config.toml
n_layer = 13
activation = "swiglu"
norm_place = "pre"
init_std_o = 0.00362
lr_mult_qkv = 0.4
steps = 13434
Each number is 128 + 24 x the weight over its row's rms, rounded and kept within 0 to 255. Layers, rows and columns count from 0. The size above them is the row's rms in percent of the matrix's.

# layer 3 attention query, 640x448, rms 0.0236, rows 439-447,502-511, columns 384-447
size [123 102 114 120 129 151 117 137 108 111 104  86 117 108 127 139 125 120 101]
[[188 106 103 108 140 144 116 150 119 137 123  94 157 117 138  56 196 136 120 107 154 148 112 127 125 112 138 150 124 165 119 143 143 132 140 137 134 103  67 101 134 162  85 150 112 148 141 106 154 156 164 130  98  96 115 135 121 132 161 124 114 122 104 147]
 [113 123 152 148 182  97 105 120 117 133 126 187 112 108 166 136 110 180 114 151 134 153 150 112 148 116 166 140 137 121 137 143 130 137 102  94 111  91 140 165 182  69 138  73 110 137 128 133  99 151 146 121 160 155  89  81 145  97 134 121 135 129 135  98]
 [121 144 141 130 137 119 158 110  96 147 141 152 117  89 115 122 123 117 181 162 103  97 137  93 135 126 148 147 107 116  80 119  89 125 118 114 111 113 137 134 135 144 100 143 129 105 103 111  87 117 134 105 132 144 183 112 145 117 117 102  89  69 125  97]
 [145  80 138 126 137  99 109 141  92 107 130 157 121 122 130 100 104 145 139 141 126 120 154  86 118 130 133 120 126 120 119 126 116 114 105 108 114 108 147 133 153 108 124 113 152 133 114 110  97 125 142  96 172 171 122  91 147 103 152 116 133 126 138 115]
 [133  94 140 148 128  98 119 145  65 125 147 190  97 116 132 118 134 126 102 125 123 149 115  84 133 102 131 148 113 103 116  91 164 154 108 116 112 108 131 107 112 110 129 132 139 120 104 128 134 174 166 116 121 158 135  87  83 119 126 103 148 136  99 126]
 [142 110 136 150 147 137 121 141  77 129 157 158 133 125 125 114 135 139 128 120 143 126 127  56 151  90 130 128 105 127 103 135 128 161 112 120  95  91 121 122 125 131 128 126 141 128 123 108 143 166 154  93 132 149 112 103 145 102 165 121 129 114 116 135]
 [156  94 135 111 120 125 127 117  95 159 155  82 155 162 115  94 144 151 103  72 174 131 123 125 181 140  92 110 136 112 130 123 153 122 140 136 129 142 111  98 137 179 144 158 144 125 136 133 168 139 115 122 104 132 106 137 110 127 145 163 122 224 117 192]
 [137 129 110 130 103 134  99 103 193 110 101  89 127 142 146 141 125 115 110 127 116 135 109 186 110 183 126 128 146 112 177 144 140 128 126 138 154 162 136 114 122  85 116 114 151 125 109 121 110 118 127 184 163 122 122 155 110 141 121 143 154 143  91 133]
 [117 126 163 146 150 123 129 155  94 133 126 182 111 135 130 147 112 172 139 145 143 135 151  67 143 100 155 130 114 115 134 111 101  92  99 103 112  99 139 155 178 103 148 119 132 133 116 124 129 125 123  87 141 152 117  86 141 112 159 132 117 142 140  94]
 [113 139 168 148 148 156 118 110 118 138 149 104 134 145 100 129 136 130 112 111 156 154 114 137 149 126  95 157 151 161 120  92 144 177 157 120 120 146  97 114 148 136 160 141 114 108 148 148 151 176 156 129  81  88 124 143 120 123 119 136 121 170 134 136]
 [162 135 110 142 133 186 101  97 144  99  99  85 135 114 141 130 132 131  98 101 170 133 140 120 114 155 119 126 119 162 113 119 124 121  73 135 111 115  81 111 126 157 110 145 137 143 145 113 159 128 122 117  92 112  97 125 107 121 155 141 138 143  94 118]
 [ 92 112  96 104 123  89 132 155 130 136  96 138 117 119 110  95  93 139 121 152  73 120 129 141 121 148 130 124 121 101 126 135 113 109 136 119 149 129 159 144 153 113 135 124 152 150 123 122 138  98 124 107 165 158  94 128 135 139 144 114 102 100 125 114]
 [158 107 111 121 120  84 171 143  96 183 151 162 132 109  93 148 123 145 178 126  81 112 144 125 145 123 154 151 117  99 127 142 116 120 147 139 149 132 177 152 107 159 145 138 136 126  79 119  78  87 126 137 154 134 180 128 153 137  84  89 113  74 106 108]
 [118  92  94 112 103  69 139 145 135 144 118 169  95  90 128 122 122 147 130 112  90 124 126  92 133 143 141 101 121  95 132 142 114 104 104 120 124 114 157 133 124 144 134 142 151 141  98  96 106  97 131 133 160 136 129 102 147 117 154 112 108 102 131 123]
 [162  99  86 107 136  77 128 133 105 144 138 127 131  87 131 133 133 136  96 117 130 137  69 140 127 114 118 120 108  92 116 126 109 140 112  92 115 101 111  98  94 146 103 151 118 118  96 144 164 136 146 160 105 167 119 137 114 130 130 114 129 124  56 124]
 [172 127 112 138 142 126 136 123  83 146 163 131 135 101 119 130 118 153 148 108 131 141  87  85 151  90 112 158 115 103  98 136 117 147 131 130 131 113 140 119  82 154 141 121 124 126  95 122 164 147 139 145 114 152 132 115 133 109 140 136 155 135 117 133]
 [169 130 134 134 131 160 125 108  81 146 138  71 144 120 132 141 136 113 100 103 162 134  92 133 185 116  83 122 120 137  82 106 141 139 114 154 119 170  91 114 130 154 127 167 147 124 127 156 180 151 108 162  99 139 122 155 117 109 122 167 137 195 118 152]
 [104 140 147 123 112 160  88 137 200  88  86 124 129 145 170 118 137  96  74 147 146 120 120 151  94 139 131 123 124 138 181 149 133 117 122 125 102 168  94 106 149  78  95 126 146 113 163 120  99 137 144 158 140 129 111 129 102 151 149 156 145 153 107 127]
 [111  79  90  92 109  85 144 159 133 125 137 148 115 111 125 114 115 151 115 128  95 132 115 128 113 135 133 108 118  90 137 136 113 103 103 107 135 106 161 142 142 134 132 139 109 154 103 126 106  88 105 121 146 156 126 114 135 138 158 114 117 101 136 125]]
# layer 3 attention key, 320x448, rms 0.0248, rows 246-255, columns 384-447
size [ 96 147 100 114 100 137 131 118 136 100]
[[110 130 133 143 128  91 151 140 131  76 101 125 122 129 139 137 114 154  87  90 128 100 141 148 145  86 160 147 133 128 103 154 126  94 126 101  82 147 138 135 154 151 135 107  79 115 148 157 122 149 161 148  82 142 110 120 138 126 109 196 104 111 122 113]
 [150 116  82 126 100  84 148 137 156 117 122 153 100 128 153 110 151 181 147 109 129 136 143 106 110 100 168 123 115 137  92 158 138 124 136 105 133 107 100 117 118 133  80 110 111 107 138 139 165 177 152 111 116  90 121 122 149 130 139 126  88 129 113 100]
 [162 156 128 124 172 153 140 130 102 163 108 135 156 128 113 145 118 106 124 132 141 168 139 109 145 151  90 129  94 138 126 124 113 123 145 138 165 141 104 107 101 135 179 119 179 170 131 101 128 156 123 125 115 150 154 124 122 100 149 102 154 191 124 111]
 [161 148 137 108 130 202 127 121 101 166 184 101 175 125  97 127 127  88 139 175 136 157 129 113 158 164 121  90  90 132 163  88 126 139 137 157 156 137 101 140 124 154 143 132 156 135 132 113 115 128  87 122 169  90 141 152 109 123 116  73 123 173 145 126]
 [156 125 116  90 117 175 125 105 111 170 118 101 145 149  88 131 116 110 169 156 152 151 148 106 130 152  81 105  96 107 148 128 135 154 138 158 188 136 135 100  96 138 153 131 179 135 106 102 144 122  78 118 139 145 150 156 114  99 158 116 139 165 127 134]
 [113  80 100 124 118 155 113 113  94  88 150 146 120 136 101 133 137 100 118 109  88 173 111 133 101 157 114 130 143 130 126 128 159 145 152 161 167 128  83 109 117 130  88 151 113 145 121 140 152 140 118  83  73  92 126 144 108 110 162 119 121 165 116 114]
 [142 103 108 144 135 181  95 164 126 126 175 147 116 127 110 106 124 103 130 126  96 198 133  90 127 148 139  92 120 123 122 145 145 138 137 156 131 108 109  98 125 135  90 124 158 158 112 137 157 179 129  79  79 120 165 125 112  68 158  81 113 166 138  97]
 [158  91  82 158 108 121 113 140 129  67 147 144 121 129 138 111 126 146 149  87  91 151 130 150  86 101 134 153 139 117 101 116 169  97 139 144 115 129 130 127 153 111  82 113  99  88 158 174 131 130 136 145  58 128 137 141 109  91 136 122 121  79  96 117]
 [113 125 106 119 105  74 106  93 135 101  54 113 106 129 132 127 110 131 129 117 140  91 128 146 125 121  55 169 145 121 120 100 159 140 145 130 135 113 158 132 102  87 122 134 140 134 150 116 155  95 130 157 154 148  86 111 131 180 109 179 143  90 106 179]
 [147 119 142 153 149 164 146 119  92 160 145 123 153 169 114 130 144 124 173 141 148 128 124 110 167 175 129 114 112 127 129 144 116 135 101 151 139 146 112 118 132 128 167 147 160 137 111 118 125 126 115 107 108 122 155 148 121  78 169 117 175 169 114 113]]
# layer 3 attention value, 320x448, rms 0.0141, rows 192-217, columns 384-447
size [ 99 101  99 109  99 106 100  99 103 105 109  97 106 101 104 103 101 108 103  95 101 105  98 100 103  98]
[[127 147 106 114 158 146  92 142 127 139 116 100 138 170 136  90 110 156 138 125 122 103  89 137 137  94 113 150 152 117 155 135 110  93 101 139 123  94 151 117 154 163 208  93 115 164  87 122 117  94 117 139 110 143 129 149 171 143 147 110 157 147 157 139]
 [168 176 134 131 102  76 140 104 100 134 150  79 153 113 124  98 110 124 142 111 110 151 134 126 169 110 154 129 120 143 107 146  88 166 121 129 157 134 117 135 146 129 106 127 123 138 109 121 118 141 112 160 153 151 112 169 111 117 118 134 124 127 110 116]
 [ 91 125  96 136 114 162 162 144  65 121 148 135 134 140 122 150 174 115 164 104 127 128 124 108 138 102 131 124 145 141 116 141 123 124 126 113 116 126 146 114 109 120  98  96  99 170 144 134  98  73 133  94  88 148 122 132 124 118 111 143 132 116 132 104]
 [150 115 107 124 151  97 155 120 167 140 165 138 153 127 130 138 136 131 155 128 134 155 112 161 133 172 131  97 122 164 116 148  38 109 141 142 126 108 103 145 115 117 138 147 117 148 138 161 173 165  80 130 102  68 154 171 109 112 119 132 148  88 106 124]
 [153 165 156 114 153 131 101 144  88 100 141  88 159 116 149 126 128 142 111 125 154 145 149 149 145  99 116 116 153 105 123 130  83 143 156 166 187 123  74 138 116 135 120 125 140  95  96 144 101  95 128 169 126 185 108 133 138 144 150 135 102 123 127 126]
 [171 156 140 113 143 104 137 126 114 106 124 137 141 114 104  86 119 169 155 136 151 112 152 134 148 114 103 117 107  90 119 103 189 114 148 140 135 125  63 120  97 161 102 116 122 149 157 118 102 132 167 147 160 160 123 158 135 126 137 140 167 120 163 133]
 [107 113 134 148 109 146 123 100 119 117 111 134 120 126  99 159  70 134  99 130 154 109 112 133 156 126 104 175 123 138 121 127 159 158  98 133  81 152 152 131 134 146 152 112 108  90 161 125 123 104 134 140 103 142 118 144 145 161 139  99 171 107 105 123]
 [137 129 145 119 124 127 115 179 168 154 164 108 123 141  73 144 172 167 121 125 131 141 158 113 144 169 150 107 104 119  95 136 137 137 124 100 126 120 142 101 115 113 155 160 124  89 107 166  88 166 126 133 109 107 155 112 151 108  89 138 140 117 114 114]
 [146 134 100 177 134 150 107 133 151 150 130 103 181 103 113 146 113 111 153 182 124 105 141 119 171 141 111  93 141 138 146 125  88 132 129 113 122 158 175 101 126 162 166 158 130 204 144 164 150 112 115 110 139 142 121 136 115  97 103 109 106  96 174 140]
 [135 134 158 150 138 115 126  66 148 173 104 120 140 122  86 118  79 149 111 139 145  93 138 159 140 120  99 119 136 143 110 155 132 148 115 115 126 168 149 162 140 134 112 123 122 141 122 122  96 139 120 140 144 142 124 118  93 150 163 135 159 137 137 142]
 [127  98 121 165 151 162 129 178 153 129 151 104 154 152 147 135 155 151 108 132  94 120 183 144 113 150 131 128 184  93 141 149  81 151 160 140 141 144  88 126 161 123 127 127 147 144 119 109 131 137 126 110 117 114  91 142 108 104 121 125 123 146 155 102]
 [125 113  96  83 114 163 156 111 128 137 126 159 125 109 145 113 114 104 101 107 134 167 127 156 104 112 139 112 129 124 128 127 145  87 169  97 135 102  99  88 149  98 135  89 111 179 124 146 112 146 123 102 124 118 102 121 107  89 138 125 127 118 131 120]
 [148 145 145  92 148 141 121 148 179 140 123 127 135 116 107 137 135 134 151 122 127 146  88 114 129 141 103 141 123 150 135 133 164 124 129 116 124  99 204 165 101 162 156 118 155 113 159  84 106 161 120 133 145 117 132 143 124 154 130 114 125 127 104 131]
 [128 122  75 134  88 134 110 109 116 106 109 146  87 110 142 120  99  96 150 156  93 115 106 123 101 153 112 153 152 135 158  95 118 131 125 172 146 140 127 137 145 110  79 118 150  92 144 115 133  83 135 114 116 133 132 123 113 140 141 113 157 165 105 127]
 [107 156 148 136 133  97 177 135 117 129 139 139 121 155 173 181 136 138 124 129  92 107 111 134 137 153 125 124  72 136 158 138 175 143 104 140 136 129 131 114 131  94 113 135 142 154 117 132  99 170 122 152 148 156 114 132 106 113 110 138 176  97  98 103]
 [109 129 160 124 133 121 155 106 108 152 167  94 111 102 122  95 118 127 109 133 114 108 171 162  76 122 122 110 123 158 132 145  84 163 137 114 137 109 112 157  93 134  78 120 146 136 162 107 117  96  90 116 137 167 101 112 101 160 180 134 107 128 135  94]
 [146 114 133  82  64 122 126  77 138 123 125 116 108 145 141 129 130 122 141 119 152 150 118 118 173 116 129 107 119 128 126 116 183 163 158 115 143 113 139 144 109 137 135 129 131  64 125 106  85 133 134 171 126 130  68 176 147 125 155 156 125 136 144  99]
 [ 96 160 124 134 121 155 169 161 121 100 124 129 131 126 117 142 154 107 158 126 100  92 122 104  93 107 138 133  89 110 138 161 122 161 130 104 109 139 129 149 113 107 134 103 153 122 160 114 110 111  99  62 114 112 145 192 149 157 141 138  87 143 129 129]
 [ 98 155 131 147 107 124 144 115  88 145 147 120  98 136 131 115 118 111 107 150 117 102 124 148 102 139 115 100 118  84  95 124  62 121  84 172 112  99  98 120 147 124 142 139 125 140 151 102 145 123 140  75 118 102 125 121 161 123 137 124  97 146 128 144]
 [123 144 146 112 160 148 163 138  94 109 122  94 108 140 145  84 150 113  98 142  65 141 113 127 146 143 133 108 141 128 132 139 124 116 166 149 114 106 122 101 138 108  73  94 148 108 119 116 152 128 126 129 133 145 130 133 120 104 149 113 131 135 178 138]
 [ 85 145 122 106 104 120 128 108 122 126  86 123 140  91 105 121  77 111 113 146 148 147 153 113 148 100 144 127 136 125 105  97 214 113 170 160 130  90 144 114 171 132 163 135 102 119 118 171 102 121 204 106 113 135 125 103 111 125 141 115 130 114 154 137]
 [123 109 168 133 136 113 127  94 135 151 104 105  94 104 168 112 111 149 140 115 167 167  86 136 135 141 104 139 108 154 141 109 156 121 166 147 176 123 128 130 141 154 120 118 142  99 195 117 147 161 175 138 138 152  99 136 120 135 122 132 135 109 173 146]
 [192 151 145  88  88 155 117 118 131 129 135 114 112 129 139 125 133 120 157  73  90 104 122 145 106 146 160 141 139  83 108 111 102 144 138  95 123 104 135 112 143 145 111 119 110  84 188 116 122 107 136  95 110 143 162 161 105 134 145 135  96 134 122  49]
 [134 128 158 152 129 138 129 104  93 144 118 103 129 137 153 123 145 137 134 149 150 129 153 157 128 143 131 147 100 181 150 147 157 100 122 136 126 137 141 106 176 126  62 132 120 110 115 126  92 139 146 187 125 114 124 154  84 127 122 134 175 119 167 129]
 [126 159 111 126 174 105 171 123 138 101 155  99  93 126 120 110 116 125 150 154 106 114 155 168 148  84 142  86 148 132 137 131 170 109 133 150 140 116 157 144 162 137 122 173 170 158 133  90 141 130 129 109 149 164 147 130 152 157 127 117  72 152 128 115]
 [149 166  91 107 123  89 142 126 115 130 160 114 112 116  91  97  80 139 122 134 144 122 118 114 115 144 122 116 142 126 209 141 162 161 145 108 140 115 128  93 170 110 121 171 112 160 203  99 125 131 154 152 119 141  87 165 102 169 162 106  99 132 146 153]]
# layer 3 attention output (transposed), 640x448, rms 0.0326, rows 384-408,448-472, columns 384-447
size [105 107 104 115 108 107 109 106 111 106 113 100 105 105 109 107 104 114 106 104 107 111 100 102 103  89  99  93 103  91 106  93  98  92  99 103  94 104 102 101 102 101  99 103  83  99  99  91  97 100]
[[136 141 130 114 117 124 105 150  87 106 120 118 165 129 124 143 131 118  84 103 121 134 117 122 107 145 150 110 130 155 117  89 160 109 121 162 130  91 125 117 142 136 116 141 127 141 107 133 160 145  98 150 170 115 100 114 102 147 123  87 108  82 112 121]
 [124 132 136 154 146 106 162 139 129 146 114  68 137 105 143 139 119 126 170 145 100  87 110  98 139 140 158 119 132 150 141 159  87 153 151 125 119  61 105 121 177 117 118  81 130  99 158 121 123 125 116 122 171 152 132 177 187 157 119 130 131 104 154 119]
 [151 171 166 107 125 148  76 151 179 166 177 144  90 124 121 126 135 115 130 115 114 107 148 107  91 129 151 140 122 134 144 130  90 120  95 108  95 167 120 109 125 135 160  77 103 128 154 121 128 121 134 128 155 140 108 133 168 143 121 104 116 132 171 107]
 [113 133 114 106 147  85 194 150 139 104 177 151 127 104 113 138 140  96 156 152  83 143 130 145 127 168 141 110 159 167 111 171  91 103 123 133 140  60 131 176 109 125 111 106 121  92 131 152 140 147 118 127 122 124 129 131 126 126 118  63  84  57 137 138]
 [141 133 114 176 121 175 109 131 114 150 135  90 176 143 140 142 114 148 142 139  95 119 116 127 114 121 126 126  98  87 131 130 146 169 124  97 134  79 136  95 141 140 126  80 150 146 147 124  91  87 117 134  88 133 131 176 119 128 136 127 178 114 129 131]
 [138 147 118 128 148 143 119 118 138 150 128 124 165 124 158 163 108 122 123 110  80 140 167 111 126  93 108  98 110  95 138 116 161 142 113 129 142 112 113 145 102 127 123 148 151 122 112  89 114 132 135 129 142 131 119 131 111  83 127  91 118 164 143 164]
 [126 139 153 110  81 124 112 112 135 129  91 155 148 135 165 163 139 149 124 164 139 139 133 114 129 139 146 135 115 128 122 122 165 139 130 148 115 118 125 160 115 140 145 147 115 151 128 130  87 138 105 125 129 125 164 101 111 107 169 143  93 137 144 112]
 [109 124 131 133 124 112 140 134 145 133 138 107  90  85 125  85 132 146 145 120 130 103 115 106 135 125 166 128 151 175 133 139  99 105 143 113  93 134 158 100 167 101 142  81 116 121 170  93  81 105 103 140 143 140 146 161 156 140 148 171 157 190 144 120]
 [127 146  88 119 135 116 127  99 155 144 154 147 150 121 143 117 133 103 142 119  92 102 179 144 130 140 150 104 171 123 100 151 109  97 129 107 144 110 119 121 100 146 122 150 131  62 136 156 113 151 120 122 148 131  79 164 107 109 108  82 118 119 127 129]
 [146 132 118 135 146 144 117  48 156 164 115 165 173 114 128 145 118 110 138 132 109  79 173 134 104 113 115  85 115 138 151 112 111 139 118 139 157 103 164 169 105 144 111 112 152 149 151 148 112 147 130 170  95 114 188 122 102 103 117 146 123 134  98 141]
 [ 99 125 108 133  83 151 158 150 126  84 108  86 125 142 141 154 110 130 101 120 119 110 107 116  85  84 108 117 102 153  96 109 105 153 136 157 138 126 168 123 143 110 120 113 164 108 101 123 155 126 104 145 136  98 137 112 154 127 112 140 149 130 140 109]
 [177 125 154 174 151 115 103 147 133 108 163 127 111 137  56 109 124 144 143 142 121 108 137 113 113  97 185 161 116 123 135 121 168 110 116 138  90 162 113 116 171 132 118 111 149 114 156 149 142 110 166 112  95 116  77 109  86  81 156 118 178 150 175 131]
 [113 135 148 134 120 111 145  81 157  89 122 171 160 104 163 118 121 124 122 117 113 139 146 130 114 127  94 131 144 156 131 124 134  63 127 124 109 170 167 148  84 110 120 154 127 122 139 107  98 132 114 142 130 126 152 103 142 149 142 151 107 121 127 131]
 [117 131 136 131 100 116 114 127 109 129 131 132  60 166  89 114 113 153 134 124 200 152 102 123 124  93 133 146 131  93 129 120 180 168 130 152  98 162  93 103 141 145 155 121 118 134 126 127 134  97 189 101 143 126 106 113 102 123 133 158 142 146 139 119]
 [130 119 133 111 128 139  99 118 124 139 129 147  93 116 118  83 128 185 130 119 203 126 123 142 137 118 147 144 134 125 126 134 147 131 120 130  91 171 140 130 146 107 131 172  89  98 132 117 126 123 136 147 109 132 105 157 117 102 174 149 120 203 117 121]
 [113 140  75 123 113 143 120  94 114 154 135 152 116 159 103 135 131 108 177 150 148 150 130 155 104 134 130 142  95  87 144 145 113 162 183 132 169 114 156 163  95 166 107  85 135 122 127 137 128 128 135 106 124  93 182 151 127 129 132 169 156 137 110 142]
 [117 133 141 181 123 122 110 103 128 121 110 112 129 113 139 114 121 150 164  99 122 105 116 120  85  90 119 110  95 152 132 126 121 142 169 122  98 119 135 111 172 135 120 114 153 124 140  82  97 141 118 164 140 141 187 131 125 153 153 169 126 149 127 107]
 [157 132 156 135 120 125 139 153 129 132 132 155 126 118 145 117 122 142 124 159 138 137 172 108 111 139 147 163 148 109 117 127  97 136 141 104 131 192 123 141  93 116 160 140 127 130 142 151 131 143 123  66 149 129 110 132 136 127 122 153 141 114 147  97]
 [100 158 124  86 120 121 117 112 111 107 130 142 115 163 138 178 110  93 107 169 153 179 101 144 146 147 104 132  94 112 132 130 107 163 146 166 119 136 145 137 124 147 133 124 104 175  89 116 142 127 147 102 128 142 199 101 146 148 150 142 143 173 158 131]
 [119 132 120 147 127 138 159 137  88 129 129 119 133 147  84 107 128 135 137 110 167 140  81 121 148 108 104 131 128 118 120 132 132 140 126 136 113 136 159 103 133 111 146 110 149 120 132 130 183  96 174 142 103  92 140 127 140 116 125 188 156 133  97 121]
 [128 103 118 121 136 166  86 114 112 140 111 129 128  77 133 145 102 138 125 135 156 121 169 102 118 125 126 139  92  82 149  86 143 110 122 119 121 157 157 147 175 145 160 164 143 148 135 126 121 123 143 161 115 129 109 117 115  96 142 137 124 147 125 132]
 [107 114 146 146 133 119 126  78 148 117  82 116 146 173 142 137  84 121 156 143 110 155  86 131 106  87 134 125 107 146 142 121 171 171 115 138 129  82 124 131 104 131  79 105 167 137 115  84 126 125 147 157 105 145 150  97 132 141 148 158 162 137 115 130]
 [126 132 160 146 106  86 163 132 148 109 149 119  70 140 123 101 112 186 149 145 147 116 115 141 123 132 121 121 142 141 120 145 110 157 128  90  97 162 112  91 164 138 127  89 111 109 148  80  87  86  97 134 169 165 114 130 137 150 154 176 123 150 153 107]
 [121 132 134 148 163  97 108 138 167 148 133 150 133  97 147  86 150 141 128 114 130 115 107 151 164 162  99 108 172 104 126 124 164 132 126 136 138 149 125 103 127  90 125 129 108  88 161 138 139 113 125 137 121 131  83 152 115 115 134 115 118 129  93 117]
 [134 115 166 157 135 149 124 121  89  83 150 118 161 142 105 105 115 130 112 147  91 115 129 109 141 141 119 197 101  82 144 110 138 126 134 103  84 140 150 130 131 135 148 142 125 100 141 103 115 124 123 143 158 139 141 148 140 171 122 209 143 146 129 121]
 [135 130 174 124 115 110 112 125 125 137 152 172 142 107 101 124 115 127  86 107 125  85 145 123 156 139 158  97 108 146 123 121 171 108 121 173 114  84 122 116 134 149  81 147 132 102 151 145 153 177 117 123 168 124 118 121 125 114 114 118 106 100  98 154]
 [125  98 137 157 172 146 144 110 141 132  76  94  95  89 122 162 127 134 132 132 108 128 120 146 130 140 180 131 129 130 133 129 116 122 161 121 109 113 119 154 139 119 134 112 122 133 158 132 158 120 112 131 168 135 130 132 177 129 122 140 151  86 144 161]
 [113 145 128 141 144 146 110 137 187 146 163 122  89 116 103 108 106 111 104 116  95 138 144 117 114 104 135 129 125 122 153 157  98 126 112 108 127 161 141 145 166 104 143 122 129 187 113 132  74 100 112 153 154 128 109 115 167 151 139 130 130 135 183 127]
 [ 82 130 150 136 144 119 160 130  88  84 175 147 116 123  90 140 135 114 155 143  80 171 117 142 120 122 130 123 173 156 115 146 113 113 107 143 132  86 109 153 109 127 115 103  99  82 139 134 132 133 140 147 122 135 141 105 112 120 149 102 104  67 148 124]
 [183 122 108 151 124 172 114 138 118 180  94 128 173 145 155 165 110 135 149 104  92 111 101 120 102 137 180 123 109 131 137 133 153 143 147  92  90  90 188  87 147 148 156 101 129 161 149 132 128 124 110 105  77 107 132 155 123 120  78 110 145 108  89 128]
 [144 129 116 171 118 148 121 113 149 185 158 123 105 128 138 176 108 117 149 137 130 151 125 113 124 119 140 110 102 119 160 146 139 116 127 135 109 144 139 100 109  95 151 118 134 163  99  92 126 125 110 111 107 108 122  87 152 104 137 136 108 152 178 137]
 [121 144 153 135  65  97 142 161 157 132 139 130 141 111 147 163 150 112 125 146  88 126 117 129 134 144 166  96 145 158 120 152 148 146 121 153 118 112 179 122 140 123 140 115  72 117 138 133 112 153 129 125 157 131 151  91 120 118 149 127  85 139 130 145]
 [137  90 102 127 168 143 125 128 112 102 115 121 101  96 140 107 128 128 100 115  87 107 114 158 143 150 140 148 141 126 118 102 126  99 137 117 134 103 145 145 141 107 118 131 121 135 144  90 110  85 113 152 143 117 131 160 116 126 116 117 141 202 117 128]
 [ 89 112 170 103 108  88 135  94 125 128 134 134 124 135 143 111 134 128 154 111 124 131 161 137 147 120 110 113 185 162 104 142 131 125 143 141 124 128 126 117 103 147 118 124 132  77 155 187 151 143 137 117 120 125 141 145 108 140 123 144 140 146 130 122]
 [137 150 138 148 120 119 122  82 167 135 139 132 138  92 127 146 120 108 130 127 129 106 144 146 115 115 127  65 124 152 131 130 137 112 105 129 103 102 171 155 107 118 170 131 137 123 129 155 140 146 113 133 111 131 134 145 141 102 104 141 100 107 117 135]
 [171 121 100 137 118 138 125 109 118  96 140 173 131 158 127 164 106 151 119  85 121  98  95 104 103 128 140 105 113 125 120  95 125 119 139 168  93 138 166 125 159 132 123 149  98  74 132 145 118 109  86 149 163 106 130 104 135 116 107 114 131 124 135 122]
 [117 104 149 132 172  90  95 160 128 107 116 136 100 137  85 126 139 147 139 120 111 115 136 131 123 118 157 112 132 121 164 141 125 135 127 142 102 173 107 158 197 118 121 130 144 154 130 125  99  49 114 153 122 116  94 109 108 128 127 133 129 129 182 130]
 [133 145 166 115  93  97 115  94 133 102 121 165 122  91 135  83 115 119 113 104 125 114 142 158 100 102  62 154 148 148 144  54 166  76 137 122 137 178 142 143 111  96 144 150 147 118 128 120 125 101 120 146 125 118 121 110 119 154 140 150 102 114 117 143]
 [124 157 135 137 120  77 121 142 150 117 109 104  98 165 120 121 140 147 131  95 164 143 119 149 113  75 130 122 124 110 129 130 141 125 137 140 106 154  78 128 142 153 148  89  95 196 126 129 103  88 141 105 130 119 104 120  98 136 138 172 100 142 161 118]
 [106 104 140 119 157 133 124 171 128 104 128 109 116 105 125  75 154 138 120 119 157 130 125 169 152 129  84 115 148 114  96 109 146 133 109 129 105 158 130 130 104 129 102 145  80 126 120 134 148 128 141 127  91 105 134 146  97 119 173 142 117 200 125 140]
 [143 157  79 180 114  98 116 107 139 115 112 119 134 169 132 156 139 158 148 130 156  97 119 136 123 128 119 148 115 118 132 144  95 118 128 122 149  90 171 165 126 154 107  64 142 135 120 133 130 133 115 109 164 123 144 168 151 124  99 129 123 130 101 142]
 [143 134 114 190 144  98 119 127 136 135 120 124 125 104 142 123 151 153 155  82 135 130 129 149  76  95 116 115  88 128 143  85 117 130 174  96 111 145 172 128 139 107 134 139 115 160 135 104 118 140 110 130 136 131 154 133 121 125 104 167 112  88 139 134]
 [126 148 130 114 106  80 128 154 129 102 118 128 136 105 151 117 123 138 150 141 152 123 131 152 128 162 148 156 155 124 109 137  68 116 142 106 160 148 133 125 140 115 151 109 133 163 142 107 118 104  92 119 156 140 108 153 136 157 135 124 171  98 127 172]
 [175 141  94 132 109 105 106 102 126 121 124 155 130 167 139 183 108 148 130 151 128 149  84 123 120 119 129 161  88 123 134 136 106 123 154 129 141 143 153  85 132 152 104 116 117 153 117 122 103 133 128 148 135 154 161 119 130  97 138 130 152 165 126 129]
 [179 138  69 116 126 150 136 148 154 144 115 150 137 155 136 144 136 139  95 185 172 133  85 116 173 147 107 138  91 123  87 114 105 122 121 149 132 110 116 107 107 153 172 117 168 160 127 126 135  87 130 119  84  92 135 138 136 125 101 159 117 141 113 103]
 [129  90 106 121 133 166 113 145 151 193 114 156 128  99 123 155 115 126 144 150 110 109 168 104 111 133 164 122  75  89 148 163 137 133 150  92 152 167 138 153 184 132 170 145 148 146 106 132 110 133 145 140 125 124 106 126 137 105 121 124  96 155 130 112]
 [123 118 138 142 140 142 107  61 145 141  94 122  97 147  98 157 135 102 172 156 144 156  71 127 101  89 154  82 119 152 138 121 148 163 133 121 134 137 106 153 115 126 118  98 128 172 125 108 123 127 134 140  89 138 129  81 153 128 142 172 134  88 100 106]
 [135 107  84 142 122 118 149 139 155 102 140 122 130 146 157  65 126 125 119 118 160  93  98 156 113 139 117 151 127 111 112 109 115 145 160  63 136 141 122 130 189 129 122 125 135 161 121 105  77  78  98 132 139 126 121 146 118 166 112 109 121  92 153 134]
 [ 82 118 157 157 175 120 165 159 144 102  95 114 129 109 147  87 121 114 140 121 121 153 120 111 164 157  95 136 156 134  92 103 165  91 116 153  90 138 131 115  88 121 114 117 104  90 127 135 170 149 152 127 105 122 135 131 100 110 167 144 148 165 123 130]
 [148  85 113 119  94  95 122 131  96 144 139 158 154 147 113 114 115  98 101 138 107  90 114 136 149 136  91 171 116  70 149 104 112 134 137 109 135 153 158 103 132 137 139 177 158 101 153 150 136 114 132 153 135  92 138 139 135 141 117 175 148 162 104 150]]